config.toml
n_layer = 11
d_model = 384
n_head = 12
n_kv_head = 3
head_dim = 32
d_mlp = 1536
vocab_size = 6116
activation = "tanh_gelu"
norm = "layernorm"
norm_place = "pre"
norm_eps = 1e-05
positions = "learned"
qk_norm = false
attn_scale = 0.177
bias = "all"
tie_embeddings = false
parallel_block = false
init = "orth"
init_std_qkv = 0.0206
init_std_o = 0.0
init_std_up = 0.0206
init_std_down = 0.0
optimizer = "adamw"
lr = 0.000992
lr_mult_up = 1.29
beta1 = 0.9
beta2 = 0.99
lr_head = 0.00999
grad_clip = 0.5
warmup_steps = 225
schedule = "cos"
final_lr_fraction = 0.0
batch_tokens = 131072
seq_len = 1024
doc_mask = false
train_tokens = 969900000
steps = 7400
dataset = "wikipedia_en"
Each number is 128 + 32 x the weight over its row's rms, rounded and kept within 0 to 255. Layers, rows and columns count from 0. Numbers have three digits each. The size before them is the row's rms in percent of the matrix's.

# up: layer 5 MLP up, 1536x384, rms 0.044, rows 404-472, columns 0-95
# down: layer 5 MLP down (transposed), 1536x384, rms 0.0251, rows 404-472, columns 0-95
up404 131:099128132144184152167115099149136035160116075163118107136195140086157132105165182101105084181116112069103188144149098094095157156146107149170107057128110095194110148082151132163177155107094045133171119148109128123096127069132132170129128158131153138096120069076154089166134106135118132117
down404 136:131200171084125163146132104129137086118134165106119123093150115141113163170086165069109089175073167108080104135108134136118111167155148136083128071220082123106095144088130123129107094125167143099100143100164112107125113173119111081085082169140118087098152081165101145110132157086165153136
up405 050:145168100119154093148086144133148157145187162151150142200121080182113109134166121138112101136126153120113042118122118168118131151116089088137145118113121187120142137157094137079162114101097163113165108072162117179108122103150152161115072135134181158101106146159150128063137081162098124138
down405 045:158110148122095129083182132124111102119108076144177137083158236074145123173111147100125130104133132117131174135143143130125132124148123088107090182139113110155115112153145130198039137157190116143131205145123125109115088130119125069171150147119085111156148122107116097197118128132149104111
up406 031:146113123118142179144096121109116121099119136151108124105116089118100128136131151163134104080105136132119168121115142081116110096151158150154158147140122100151086045124161098119150074046087135114111152109163180195073155144150167120108048078147133162144026088161107099165114103160146134143
down406 024:122108116186101122158122089170159107104135153123164128156134133121132150096111088118193122146135149134125147100126128175136092140119114148103147122085202159119169094124082171086090166218104128140116115165076102087146097160096110091135166151105131069094174171095167098087115162078137129088
up407 030:131138086130107098157162148118139132122144160159156118129076185131121079146132134096152071102122102148114074218159074104144131131148105159127142150132113066143138204112124169100132128119158161119141132089148056152078143098114133127128121146169100077125108136156110125182131111100192174154
down407 022:137102133096145125166088107155114130125108138164084083159139183132117188089089120172126171187152153087153165115089077145070100149112122118104122138133108158139085140165108080112129096154066121110106128151091212141142043168180107140152149108125100136140125114131121119067117080182133106105
up408 034:103104086108167137141143076106173113171160163140126174148110048184122110147174093101129079111124096132166127153112066122069174053144122150111051099111157108163152129137096137099123123127095153105143141087135079142072142106208129129142147080168148145136077157127148095106132074147160115170
down408 025:186099137139091085106139176114138096113085125175185164095121221104149155164105173163102202166176118141059108137153148118138112160156133132110158173124115117078100143146118127148077121138100075089118156188058140108092103159031145112141145125109092092078151152170141111109092151125127133112
up409 135:194125176089139165093099105146128158146103112153100176130128127161138130115088074117156126118156163161132147114085153150151103120118128106090133082100086092165157155069105176124155068120052107154103156167153104127109106122191128103088112139144134161200136174079041141152180141136105124111
down409 125:073111152090085160167168138127127174122139137077120124133137113114120168114156162180105105147122124083105129120119109131091137117153164127119128128124175099118086143176112097076099184143189140095137088083140186079123167133116131151152123134123199137097148104159146117133160152153079115162
up410 126:093116128149120094164087103077103132131156127121099109109151107177072112143176120185084068096158069122138140169069114123131136161142083177119102077108174147097126113080157150215109115155150140120135150118110105093078163133145099185116143204145130132194153097130149110125086096119126132091
down410 125:080158140146096173150121154135135093102060152129117143133124152152132104124114165115123098101102146093117128107115111112162078103116193141086088122100128060105167154206125138146104162061091077031132169137120158074141121158136083159089152128136143121154092125102075184110114089113191217115
up411 118:155098133070159082074168169068134091133149092105126131147103140130152122143167155152100098116121159077132099136133120193116065149159060156149177125153160107132135102103072122162105066101092116107154142112119150110104116127132118139094082133124183140187152133139061127142121115144065126133
down411 129:151193111153108178113150142094170119118133137143159165166169122102150113116091118116135173171146158159085157118105108085137125137140163127102146102101107064134135134142140144156122112097096139141139082168159080169145094166108120119041153170123171154124138102173112112084132181124170125136
up412 133:076100147125176176126116100141140104137126088114102106116148098120113132174139134088155166144129128153220170136163126092110143131165155053113163122133108143190063089168087131100139101132124055126119121137117091198119135092124058137148125205127166108124122093115142111132135100149096063116
down412 147:147087159192064109102154157097148185133158121105172106056104155171137156115097106116118098139152141149074111092080138127119152108092035115139128171134115092073178178103110108126138126111138176167197106093083158129092140086096124124116135120146066130105127140155155110139177113143150121139
up413 134:118115165138103132148093124132118155140112135151099147130212115128083124090132139152127106100055134144142164107121105044112086062083193173082087057096104117206061117097164134164134188128194091123172082068113152121118133104170151169136161169197147129173173121078121071144163088151095085120
down413 136:133171126049081131161115126112149072115072152107155153137172132140072172142099188150130067151136115072131097174147096137103114168146120179119147098159176129130167155090127113145123121099133074094093104084127150134137166128088153133100169099121162159175068078159124139114146087122155173113
up414 119:096118127119162101165137122110161095121148137101152124132114089079153138164111129128131142177113146121126108190146137137182138127153144109138176135151112116113130109126128136151130178115125107224128167049114100136136096200139099119101139110161097098145074072132117143132157128124095108150
down414 110:143104146145106136130116111102098129163129158128152114079158156120113119126156121161112125111107129125054109082141130136187092126122095137111072111156149130094114196152132103081137090082149159089145100119144155068138138124096118131161086084077149123154126086125133177128181154124164129099
up415 059:135125156117096134141172110086088082148132116165113098102099101134125122126123137121174147087126162117131144053143157134149107100156134078160100112147133101164121124123117135108164097114129135084104171097156119134073136113140135074176100058155153121129091118155111115193124137159131109115
down415 055:127172076180131151217118153144175153096100133121158139155163169158115121118111138099110117148157068134120162164110128135150133143137145115109158132074116160112121173151094112163129196098078156140092062127079113095169129169112135186143132179109117104107111161095175163065112083088172153150
up416 041:091179106097152081138108069101111134104133171149117135113132121139071069198168118143141087171071111127166175086123086125141072115147097102085110131113136138188128160148056143149090164145125123118131147085138118135159171097182103111107121108142111144105120116077137115124150120133083119117
down416 034:138119109111131126121103116153117135126146070112141116123098154085157118073088133144079179099152177193067114163119155134151130163142180117159101119126116109065113141099173144113197134111156132112157118121181061088127117124082132092119092154107166124088090193166135130123078158164152115171
up417 121:116115164100115144146136091144112137133114120157098202099164122069126105134115086098103126151165180151189082095138141126146119126167153130102184218161092138100138139169178074157164114157124141130123209056124102162126165075126139179088148141091081170150062140128173056136153151151141126087
down417 114:120139148129150120144133091150120107077130102078146091103095087137128144163122190132147062129102123122110101172160124117106128196107118174165048101152164155122126103067081114054110141142098061132158085153144165068181100103140103141102094148163183134107111125139149116106132150099154109119
up418 031:159127152123181156149168121145148094111162094172125108105175151103091116182119102115150112109133127155089135153087139099174106129148134153118128142133153094110117111180127180115082168131176136091124104140086130140097166095091119145055125149075118127148116157124095119159136139104167143130
down418 021:089162099113118142135109121142080140106099130142072126119132078178198111063122200165160109140145173107138116097141122141123154100145149141184149125111106104144147114055141094136178102125097077168107138093199117138168129163161128070172140076126187124043136131132115198134134123153089131095
up419 047:118115147129084167141129113059095108112135109154129072103163127076152187130106116143156139096127112137192143122171150140137080096134132157134128126077065147160137095160129118148148130141159097173150150099140118112163145165093123133058161099163198061116148139122120115136106148150156132135
down419 038:124167093109133051164134168139187138135122126106100158174154112157056071123157107091099102133156123159129146074092116096138114114148158159148149141134180149106152167164093104131109135105099148123120089160106104126149140174161157105098101145095120159113073121149153159132052079139145158121
up420 049:122132187112145140128120118090103087128127113127141136108093070086164162163162153098136114101118112107106102215137135121095136116116108097146093191147097111123110158133141143130137112096118159101101102141137160126115153101116173065138089108095122135111085050154123122196132076142136201073
down420 043:101139076150134121202130116135102170158111160148148095133229125126111155078121142121146136174135116125123124153099104141137139154152137124090095061105125158091131182095084126123096117125078074119119146136078049121158092158189094125143159134145117117126168188113145173102139135110078107138
up421 082:125127155106152092110143157126132178147108141114108108163165099141159143155160123085119146199141180155111097167181146149138086147157126131130139137162202076124133141140153060172105126115131127199163163098115101148107101130142104143118075159138098146143042120139113116128119083134117102105
down421 079:123145076141087163151141115125154107153122119139136131151135148122144099120074123186181157128099092131157120164075128111109163147100094131111128099109124136179110042106115139051161093156183090106105143155139139138114157094130105129173164124144143179119194111139158116147168181134154131153
up422 031:125142116149145106148141115099130086116107184148130074096111147167170161135130139116134105110055064153131153137139151142133105133083147140136189147129136143126109083146130093171172121107136114132117115127079140122144084146065102103050120141152085152124119103095070149133159095129106174113
down422 023:151123175119152158188073141155170152118150071089167131155119161106077113133107086120135139094147135111093124101104130132123119162149112129099036114115085148118135143147102111078113127113110145160133132201136122172204163081221156194144107143102118107153094159126137123088117086120152147140
up423 079:097106141111143144112140070164135161159078139148132093075153117157117161109047119138154117095093122160127139127183148138132085137116185116129130138124132121186108129141120104131152187095172087123120129089146133068136154138091123123105119078140182137100109126158158138120119089152083102090
down423 073:148132120123164141136124087055181113096126125100152115157141097100141085166190141119132111144117160151108120147083108109148127167075121138139054107165116115068134198068116143140169082135112156157147140161166051193152124163165100099155148169146148136120121156125090157096098118106155155182
up424 025:119156131151114157151128136125114081091095154124149103118130176086101130098144155130149143161113090129162110120152113115126077107091181111134183118162079119127123121116102126133140160100099112165146127145145132092091145152127153129090054125093160068098114141163104130127118137183059137101
down424 017:135097111089144151182153119135160136135104132150149102128123151151186123168087083116119158092184137118115166165140107118132170155069043152141098125091133084081130134178138145136124119107147145096108107073191152185139120108158115086172170138165097150143135084101139065138165082107183128152
up425 054:074140123125151100167166100087154171105179149129149095163103124156087120147131124133131100125124094150106088145116091120115113121117155081146148139137099161132094128086115106080142193132085176093125174118178123098100134102147143090128114084119157154114090148144113116111121092160128129127
down425 050:159086161111148133128116136149153109112126101116147113122131118077198142128102130130165082120109123091132188125177108140153119146150122163118112111121121129136125164150141178161052071104129040166142116115160126127138157111134080180173138114129113117124155151121100132119157107075130112124
up426 022:110153118169107118122127141194124173121091148157155142168124132094129049100143148077153227143148127139163089144134055130142104178129140082122089147172176098147143078098098155079131166162077145125147175165092124047060155116132145133146126124117175099130114176167125090106096159135136101113
down426 015:158111107112111131161133148107135078118141127139185111073115155095114213195122118189133125151138149090145198134100150081076114105164084121103119156111113154106065207162141114181137132097147135131129102083130141168061139119140087080158123134174110145111137111096113141122120096171134105174
up427 082:086126118116141149109117092112070102127072140136131051144153170088126145094124108125145146156089097100178119166166161131119050154102185106083097146136123087163129090176136155146121113105122131172125155131076113085159082172150141134151173127097214097153108089044129062118095159113115185133
down427 085:131115094133166114176140211158148134134135124156110180135120009127136133140144096116145101111119152183146123122094097125147172141104075205134224115144160104102120088089153138131125148125133142145127119174122139191130168095136136134101084085196117098089136120152137204095111125148130108123
up428 080:157149097113146135130141081098173095165155100163132136140166150133155136129188171090112152106139101131118097177120137122124136114098129164086062132179150142105100155142120141179054105121134133168174160156143102084112122138131063106101119133148125147102108064146145102098158131085144153105
down428 066:061126119187153133170109115139158146100166098122148097138117140092110144135145112102176133105124137101100194060102136148116126117105100067091120203079154112182084188166098084118075200111155140107066111149034178153083086125149112094170150065129130110133133110128132155144069059134102111118
up429 117:157118159108118156112168133081106119194139104121120121099125103193147102147169082081108177174127093145104157096108075127116080108075127139180113105196076140137103149066128070157137198124101124158139139117116093145115131071140153124122106149121075149138120168110130127107124167164122096135
down429 098:144153132147122148107139143165111129106073226099122154146171182090116135082120093139152129120097155151083111105085140192118117116113209144083124142098096137164158147136110159115145152081139125074156138176173167092192142170175136053134118146125133142126114125113123179088144098157157170107
up430 144:126104070160144220089130102166109091104106180112034117137079123135166092135076094113120098102151097162177105119096113100117139128153105152137154163137123173144152113208164138072156103131166155162149190088083128121079149087133112145150174133061132111126116113141140143164078125091129155101
down430 141:132150185191101083125175196125121121065122137154124130142156121119144116086120129133123131141177199171119133090106129156135153136139114203084150125096105114105095108181089115143064099129152178102099127126109139229150111086116071139140185139127117148111112195148100091085167144125112062108
up431 131:099122147138140084148093096109179082077133099159090128105104126137087061104149129075084180130116099138164149168105170102080146164075097160103100099165081098122123126134141160192132104154117102106160067102132119137105156094102155200150117154153175120119137125083121160194099131184143141165
down431 106:149123153119081177091143078122109057077151139141102180120159154127108113105191105128082122111140142103141123119111080147110087109120093131138101143095140121109093150155124124220135178144126119099130127138096153089126142120168158163160098108094103075079169103108146129123135156090145125099
up432 037:139127122123133098132130124128144130134137179117113105103145180104135152118105154153122135115123164125130182123126144151157103099157110108120175179113123137134137172151127135197144094095181148151122114125076132140179085132120104122129137116173090184119093085099122143172117136089139135119
down432 033:124166123125116140117114134131100126148141064106138119156126094157134129091130121102159162129113112162157098136109143128098129170123132117108191120126116147160097109037092097035184147137121158158117122159123127110179159130135150133086120100110120096164104146144109073063146146099131182150
up433 122:095152114114171148104136101101124178148134127139136093114122129176129180129209096153123150091107083051145114170094057185148111062142117163125130117141183139175175141127121144155126134088132126140152112089147121128144100163091191084128111116177127161126101067102144043142149098199152140136
down433 149:106112089114104187197191108198136163094151149087161177148096115133146097106057135069157124127091157111128149155133127096189106169108140127065149112135160080160144089100163139155137152119139120080144095124167177135144118171129137218105173104124142123134116124088022120139114090100159159132
up434 119:120115124127110126115113107083093083122114158096148121140114119084152142136105123165121119126113120120113047164163119117127092048131162129123117093171080167160162132110183135162120119139139147138150241042106094133162139164142147178106104119175103073142127103156178145102112131156152169124
down434 095:172133110183153121146168156124137134127111109130108161128123122151097109204142177086110081083117070157139136098120144148178136152115110197133082147127177099096083062200108129154146117074092108070113090149199108100156188151116129152198145171083078104186105105123108136162106146085109108127
up435 142:189131162117164142088082117126101111145104158114099119153144131192096140067120114123120139092120103106174163176140127109146125083112125117159109120144109153159101120113108168159143228114185096057132159120100130177133138121159143177093082147101142085189115146109160145106092043158066138143
down435 148:158164057176072143167160127078131102117148172166142169097123094109155050188101065092117115103190186158130096142117114169133108159128143120137155081133141171138100096183182133109115108109058085160166103098121165127179149110140115105073133196113115160148086100142117161155084140062142145182
up436 127:127109176109130129130126106082122076123144125146065119112134136062126114166141141173123162165158130092117123116086138120111143150134138156130138191133050119133116129169143121080103151092140118140128160115107113169112102126114184189126100101069130154192101086173134090131164115102149053048
down436 117:122133057097059132092162074153135160088132125140131117101120110113194136125076141069097166169155097150116140150089098110159103087135149137122086147139109140104168181095165162132157125126137049136085131097147102070155128120104100162117150120131130143096190112112079088171114126134054104168
up437 018:138144159104133169134147121056081161098115154173159145104120087114093165137097090111130085175135142107118135095154139133111068112135165030133158139133132097169088084137121106101112135110129126169130132090152121144121161092167121102162119082104176090131127089075152126176145106206078056116
down437 011:071144142146132130139159154167164107172159094181051097133156115128211090148139116110096082052124093170178115147124178150198181121084093141150210093163161158094170095124116193123106095137106123128054098168159113102170132079153135148133126127137173136085128198136103087132152169085164171152
up438 057:095141134131149112103167131093133091080144133162159080064148143071114151116121146112147094100120055147169151136132133115168107066125164200111167193124106046139136144128114108118135141122166104193162137099120127086111138096087100096072149129142129114145122149141128119221136137116131163135
down438 052:160154144121140116161100131110119113131115104092100144175128099177109159108128110120113173180125168128142096077100135163137143172144125155166129079143128168140119114136158115110104134125064127088099135130182128149130138154202171153139149140109144132118085181146059139090084061118137085087
up439 031:134123130113134120102142125105149202145087114178099153179110137169167102139123125117121123185158142147158114139193161172140143168121120112153177081146133117125122115113127111133081141070108101157112131144175173124063139112222129102129104104111148167148124124114134124085154101167160162125
down439 025:106137130165114144108159152142094085090162137126180087124108143070115108197141099119131119076122090146145125122072114096169098102102138141101111149117157164111109133136115163142154098191148135083130100143134100089147163122105181135173137143164158097123142158112150136157119133125153122128
up440 073:095080096111104175189138086100126108113143136157140168134170060097129140102096092094193103149150110119164138146167146124089177135105142117144145131094116086141136131128138106062119149136095148123126133104130147129102093140127144082128146057125154148148194147146069148166149148147169088155
down440 073:172130100167134090112146141122131108115117147109115082168117211121103125149174145117116146143121113160145132104095111129146072111086099150123079122162157151134162228149125113122085122112132128140107124119088161106112113157138137164187154186081093097138103102124167048080088096139142126121
up441 130:121147124104189189213031124135174070121113122105106097163159111082116088150111107138097139149094124112142125119140073118142158090118181128167115156132136104186094103177077110143100144125097088145138158084045134110124161107135142131105086134072100136170125110105101152080140084128123126138
down441 116:139110065131084121162132135144141139074119126086141198126164107142188099116101100119111124114110095093123133106134129122117088158083090177172115125115159139143132111094085122056142108160097029070074167197150190080110159097150144168193099147164157136171164126112163145122129135158146190097
up442 130:151129190105145131141106093116153177157139123172100155151170136126132077103141085139101075163108059116116159122138126147074157100127161144165164120110109055109143131107134189172135140125198087184177101088142078146136148155115126107104095132102129145141125093066192134153132110168125111145
down442 119:180180138136128121107102100192105086175099120135153113097155189126095093130101148187145143131145141087060107219124133176146137104154130090117049113201114151140099140144129070170171156101151048154116209112132068138168135102090145154144100142131077156144140123060139111167141142168084130107
up443 117:199122105154135057047129096091149103193117150143105103151086139152164154203178087137168137169145166114098109101104109128140083171106100146090103083169130169126050135080113122110148132136112124175178149101128141148117151126098079089135157169133172150074113174071171070093114103134147140139
down443 117:104134095139149179128110130101141128091136120121120132087155108136107132057142119065146208149102107091149167139153106035124158121144109137134141184125167101147131080148084124173120150135107122120065125170129077162213117162140129149111106088101092094089106136125151169108085132114111109121
up444 034:114131139121159147158133060156142081156162133167078123209148060139103114131214152112126137150114149125103105106092098112114082085130113089092092158162156097120115065153106167081153127104107152079126112133104085142103132078114139151109106111126183133126073118168116101100110107115120081091
down444 024:161115122103077127175140176133171170133096099112125112075136135122160108134065142149131099111189133114101139152137137157151187117192148113130159091080025129147135168048122123167094180098146090175127151154165131173132127124107106094175143180128083099126170140114143167152102147105096165148
up445 030:116106141132123082189143119122145089198100127203114139103150135178117141151119107084176151165134141120135144190096158100157121166098110079128131130109190096137104073120112184110117150168144123116099109164108101096132157096120111182106127117132124143124105108099121120075154105101143148101
down445 024:138079104070143124116148129122116164065098105147124108122123170147127100133139191158141105103129145173105137131125151123127131091121128093135132105112046151107122128093170077166135086095085086120133154112207187172209087152117140125177118133107123075154141161139114144147092073149095120149
up446 137:169151191123184110154146132155178134131115105085136109186124120098117140164141183156130119157128199123079090115127164114148157120141162123174123108140088116171042130098099107175118060054090085128174141132145098099146105099096123086112103160119139125149121154125110143133205082122088109130
down446 160:108156115116083140107108098130087152097099157122169143167147122160074149198089119118124129168123095161147140094182124147124094093067134172076145162154106068048147118108154147115140146153175129077082227140129108070146104149104028171158168144196148119145148113178115073137115126094097119137
up447 079:094139171070127085147074126118131072120121118133129141114173112120066148107187109088121141112202128099112095141119152147152136169117087118133131157114067177124116130121110179103172122125166174106131100130133140157110136092101096093132117098111158172099180185135135132098144146102134097143
down447 079:132110134126126130130155089127170166134115165108108092153094172102145126139134131088093122147096152116085162120146107152140128118137130041139085122156139083136090156159174104114102144141076066097127163137100128027188150140188095103187105184069091121159122102131118135171123144159112139104
up448 015:127124130176143121127137105133161082141127124091126102109145012144115177097124118067129070155099110135095089190164071175137093123138076059125139127127118173132126091128078089134144131125184163136150102094127088017116105164120124152137124125128113118112042092127159119108120074133117158079
down448 010:177134120087126150152110151105098183151128134127206114114135211128189153143157090150058176113140115144068119159095117104113152126104129090147101093136123060120051116135147080117148112124101096089067138172134120108111134091118143138160108133133093118188177130184071150125070161121115093152
up449 107:145100171098135162179137109117007058135169109127106094083191082139106137050156182159142105067097192172137129137197098077083089100127140120140155153118155116141134180069119147229075103156169106099169122137127117119119133186136163170114156086160102073116164108085048104156116134192139058135
down449 083:111099131095164164156096144127123145133132154170104161137094116085167140126078102133124151076154047105152111089083111119179117121122158101091115081074121121134132174190116125154180186126137170128092099141102145133111154095078125132140108125157103088120117134139127092159069083153223157097
up450 105:118113099103119115158099144176164136141109096128122135126136129186080163102114134122104078168147130099149189097133168198149048102118133161156135172075127114171128105088090110133137180161114164090120049149142166160092132071165120113111087073134130095083081095152056114170130074169119112134
down450 100:152122162115170127115148147094133096118151176136134126093136145079135157117143172140186205143128128088074109134137120087156170175138129123139119102164110153123106138129155143102116052118167182158135230132158151084183104122122132130148189156169116094177186137112147120128168127085146102099
up451 050:127057115145136124116106124130143161140099120114080108127129136133163127115100071093173090129161166129127156170156084111176129109154083094131098162141186048135129118144131072121152157135102164138123172089101078136125148130086138180123137178138072147125127103141118109141116088086153159125
down451 045:115155124123129129168115103112130116089145125114077122140141128144089118148174134207138141146126092129135114138080145129084140133132161113126171060131074138179090075096168149157184136147169143150110096138154150171111114152150132184121106078116114120158125124162131185073183175153116114204
up452 131:095070091127178102097167107109107115152119165150103081160117060093107149070118135099143130125109096163155067174039054130140147129094102148113159188149166122142163094140118150087085150166104188122100214129119088183101136097087129179058127132130139106150097121185156094096095151094092121126
down452 124:135122118102084143164128160131147111099090133115116128120069177143160115116146140115109139154115132108058165149127127109094084140166103128129122138117166148109118096146128150158120137071143111133153120093158166037100109121116094148116130113150144132170122099123132148166131092186116114114
up453 024:122134128127179134130183121137174031179160136190090116141132083190120136127149149077135132144116139121161099194093060147100171119130094098137066129147156166119143090180095140151139095132118151074153078145127157117107142144103112122081150095122123128141061094137154096101136108140133114140
down453 017:147169124180088105125112142067182153111081173129227156083112136095163115182146145128167126146144148160080162082176214121150127105201168152095119132111091103134121101096176105098100169143149085149103178123101114134087110136117155180187090130160130082142172190096111180097078133118133141124
up454 118:124117119112134078090144142068144116132149128183130113148114094092137133179157136057101154157193145169174132108123094096134137081143121111120203094167099153118080100143141117149228138132167103152171177140145122151087082098128040097113111193060148094078097135195112132144136154113098037132
down454 130:157095193153137148179104148192104122104121116101153086126152130102094165101125183083117123158123110088085053119078153131107093140104178132110145190151159124104126088230093149085105153107132147096165149110156185100167132170093092141125091122180129141088138116152096171112131184090109178099
up455 113:092092137093121112148159090116186132160145149125152154100157087179064134144115131146117154151165093137100112142060119098154070110143063120141151154109189211103134148132099158157092079147150126093124221144117114127117112168108090157107131180127080168122108058084125135130084139108095118053
down455 107:129136096187128134134106130132108146083106099151155063138116108108150146144123126152148119114122178130085128117167115111109115169164155131145052102143126137187083114110174145119121193148094090154154075125168157182124157145113128131186124089143168097118150200163170106159117095095207128151
up456 032:130120128101160152115164136108107144121140130044084150146174058158104171177138155121208092126162085102137103155143153129134165131135154087174135128120080054120127171086090113099127137078119117154163109099148106114080206051169172128126108147124077139158121132163125142193117113166150130092
down456 027:121117132141118140188133127117089090132128155114141094146097162112120125143143088125129167158109180142168135140098103181102063148109117170125140079123172169141089113132110158126162107158123144081135159116130162143140051198128121126138177119091114108069142093104144069144210099127178098116
up457 044:118103134096149149072119140089075136123143105150126136118131102154147121165160129164068114081092116111167173075142109107140129105125095095154172135081122138153099128100143122136143078051124136124109124175174122187035146071149173090136105134141140149157056107194161121190150123138170201113
down457 039:130135138146146126231152116144147138119102193141151119176147139098078102101141120121173125153145175158123123142113131206098071112158170150079093133148129150125130172096082184113093176147123159104149157079093112155142065175113090085164164180107118116045131149095124171125086112142105103118
up458 118:107160159107142112088171101094151104112201092161179165115109095131154158133159133108144085120174206156118098116082136152179159100125149130141185152172118135081140140140122154148156076118079168142106144154192093194113124125095120077082075219083162146130107064175115143112215147172096059125
down458 154:191125077110104119153123116130141140186080140122164118114120104139095093146141136137117125164110050096142098136146163111151094106115089129088079185099158149139193072104156128100088152165097084151129115164127103111104167101125152123120168123169071135118115152072132130131097175184198208071
up459 041:157162120125153064150201120152167174145152156139127127182161145214117113151152099113153132128153175123087115146098075124156162177152096098146112109106159117120121114113105183037110143097133133110120110094122085166096186044156136136136112145137136123155130189149130099107111110110141118153
down459 029:118092156105083135123089182134084092112117078113113134090091161077119166155135144149139105154107139147179166141143164157120094122137162101087140179145103174146119112122149096193094095150166118172094227107114203126144062170121128086181156134095129080066148080103117148131123142175122106106
up460 131:066108073091101122165109118121150121098086168169121138142068125108133181088112066167161124144081140165126065099156143042130120116099153115091145142134130145069121103096115121178139130203163166155128170122125162135124177146085088172130114102087139154215128156183164171119117073140143175098
down460 123:130124164194143066097204131108119065109077071131092125121122149126124136122090128119103135085133156167107168141108137148126120114075119143161055122184106120089119123110139065209153107141136129181140133157108109064160150054145157139148133137126137076191162109131196165142110153144128076117
up461 053:121107099144125135181115067113152073151114179103125108121095117052169173084142143105110105142074093110117106177184129176103099095126137141118148167143127105110123204110116132197146110144136114158108086092108144125189081161096130085110129082136118091074140113104158154141126109152075172079
down461 046:139178136135116137165095161165113198154114074135149141124165116166107118154114140113166186084154107125128146139039108085157189181105067154164077087124079152094131138116102099071134145098123138101102153177165092216174199076144125156106114121122104132214119136132123086093161122075168126162
up462 047:097114149125146122077095153117145113148106094160110081153099115152168129171125131145112125129151140124173138158152090147109109155118083126123117122127171114088139096186106140151092159159103124129137142163128173182107136184154143139129115152053115122129091099123126081071174149147125073139
down462 046:119154130137130138162132088098165098100157168082169129115150100108105087141131161133150109135141105161082126098098138100159147084162226120120170123159099099150094105090153189106163155141190100123159155086131125135080171070095145145144119097197172127135156179116136198132092102127147180147
up463 034:149147161104135135162234084149154138170107126155125149064163126158135100144083118107158137145122161130144144101102083142112112161107166072157040154159174081150111120156133172075125157137138130128128132143146081127066155084128092136123168099112087096137110125092109114106132141133099062156
down463 024:113090066141113127124110194119104128114114083160180120147157101139149124124162158143141091126112146182114165122161193116150103102131120126090151150116101151113123171110107118188189151121176139122144148073178178122169097161106175169211127169165135130089118176153182184108094096084164170144
up464 093:122137161126182140124118124104102070152155135156100092122120146135073102066088147121121081110129145110130118131110167086174127059139186118145070077123190090187105148088122150139192107105166073114132170093100118097094119125135056133143165160068152116160106092081098111138116167100022140142
down464 093:185110106085114102086153145140152153139112146117142139162143094133179154168137112135071084124135097130088124157125123129140128134123109198099162110085152148111093000114149126165115102123140140109195096112154129060222162141126105131136121193154139134127146131154121167103090084167156111109
up465 105:108128097118150163121161079128135163155116168145137160162005047125125136150129092097129115214081115143129099073138131192199110100121098163125153154124118136140110145130098137105098152058061127222133183107134120147146105073161130075141072145106080144140066109164161121130217155139108095126
down465 095:233142124143057111166113158163169122122159123105165106174139214114124132143123117085133095094150169131077106127115111090102103080103079114138093152129058120123116167146109118106093048158206155092137081151153173125195151106160081126197142218097137140131152139100133112105133139173153153120
up466 041:081159085117185105107129113142129170061133169134115129204144107165130100098191117151099132173109153086176148064137102186141119177087054079121092097123100127122132090143097163139131187137117125119112121131147131135149105132159101104127165067133134122152099134124183133041122131141073109214
down466 036:147116189130106099146146166105166127189088088108131119062113114102165084162088117106179093095109146142160132106167134130158148081164175168104142188150146108156095113102172177129149111126157138144149185090157105141113146102138144160143049183107151125098113181142102113194106117140200136093
up467 082:160141145120098157125124132109111126132154108115073081140128133111095099081077171142084155086104158166112177126150104101059168120117235091161074182154102140173101219113154097147137132145158090125103155067017119069140139105152141109156143145123123120169085080143145128162112123143080145117
down467 097:123118147179130132144111108162159142143168151132167124130133160167122149088163123130143108124106113137090130122127138131117143144101093226115104099138137117132132117096102132143062096142100125134155094167224134124218147138105092117133131222132109161147134089120138122122130131122180141129
up468 040:106132088105116070113110131079106198100085160112154131120077061102132095181137146168172089175108104105183182058138118172133088123148146118116154110142106119162123125099102124178132150151110094173136167121118128097121094125161093106150128095152097110110145098087134107129136134171072086171
down468 035:130131125130138151144134114158132095174177173108131091157131138121133146117127096120108149101130123124113099176092129067136172138058111189114142162137158146077117105167163149063115104139168145034135066147150123104142153141106157195117114132151146155188101139143139122124114089129171165118
up469 128:103175130154106174152115122164132126055091123128126139130098089166142132154121143175139193169152116161180187144168120106154121204194159130155175149087118133113115109099117157116102117117145081113142124085131149165100132111151141161148179069144122116081079146101092115142104080198121115142
down469 102:079162138088117121028174198140136137166143120120158123099139168079142097102144178126100113141086139110123114137133139136145180075109164076074116091136139147149170178120145132117129154062199180154081115116066139047127033152151089137163068106138131189132130147081084118150152138109057147142
up470 108:094129152144177125083138142059143112183122114127133111143111136177137142180202112209125106119098174092152174095147086109095093105117128146186145115110124154106113116092137113122210221133139104151182135108108135116129145111116066136129046081084134138151134133179077101181118108091111072055
down470 100:174095116148125088115151125126090190123076072073124106162177085088189130140076176102129107109154174125121076160123108100144137107060121122130126175184101133138160080124115125093161125085198136091121161071111100141090109126127121125143173147122166189133160167163096160090114167093140093128
up471 142:163127141090115143130112137116135066108089086116161137121147118108084109147128138160164168164150152129128127134198077123117105160128187098199083100117098112136147149163170123139137094125106061135175153142119110108126136113152145089087103138091103033139115141072121151182112116077147181087
down471 160:063103117129134169130162068090124124111146152084137165064135135160130133101124127125141083126075120121095118133133197136073119074091160133046153118166142128099113141070125118113123129130152155135120070151106158088146165132103111107103122100123180187134118133137072132087114153147062076131
up472 132:164078127099183096109140110084123128142102193118107117111173130161114107090131136137164095149140142136083158032037091154098137126126102121113085113147116110152155171151081127153111113085142107135166143104104069118093202101160103206057135138133111139147106146146095145191089116095098099117
down472 129:122145157145173155101139149135157108148130085141173145172121131052117145135118080122219119117095182136102082074134165126103142095094136079080107155112139083121137129092147067130147077096161168096070112163149113172134095137092056154084063139169108179052143121139124117187125126107174087169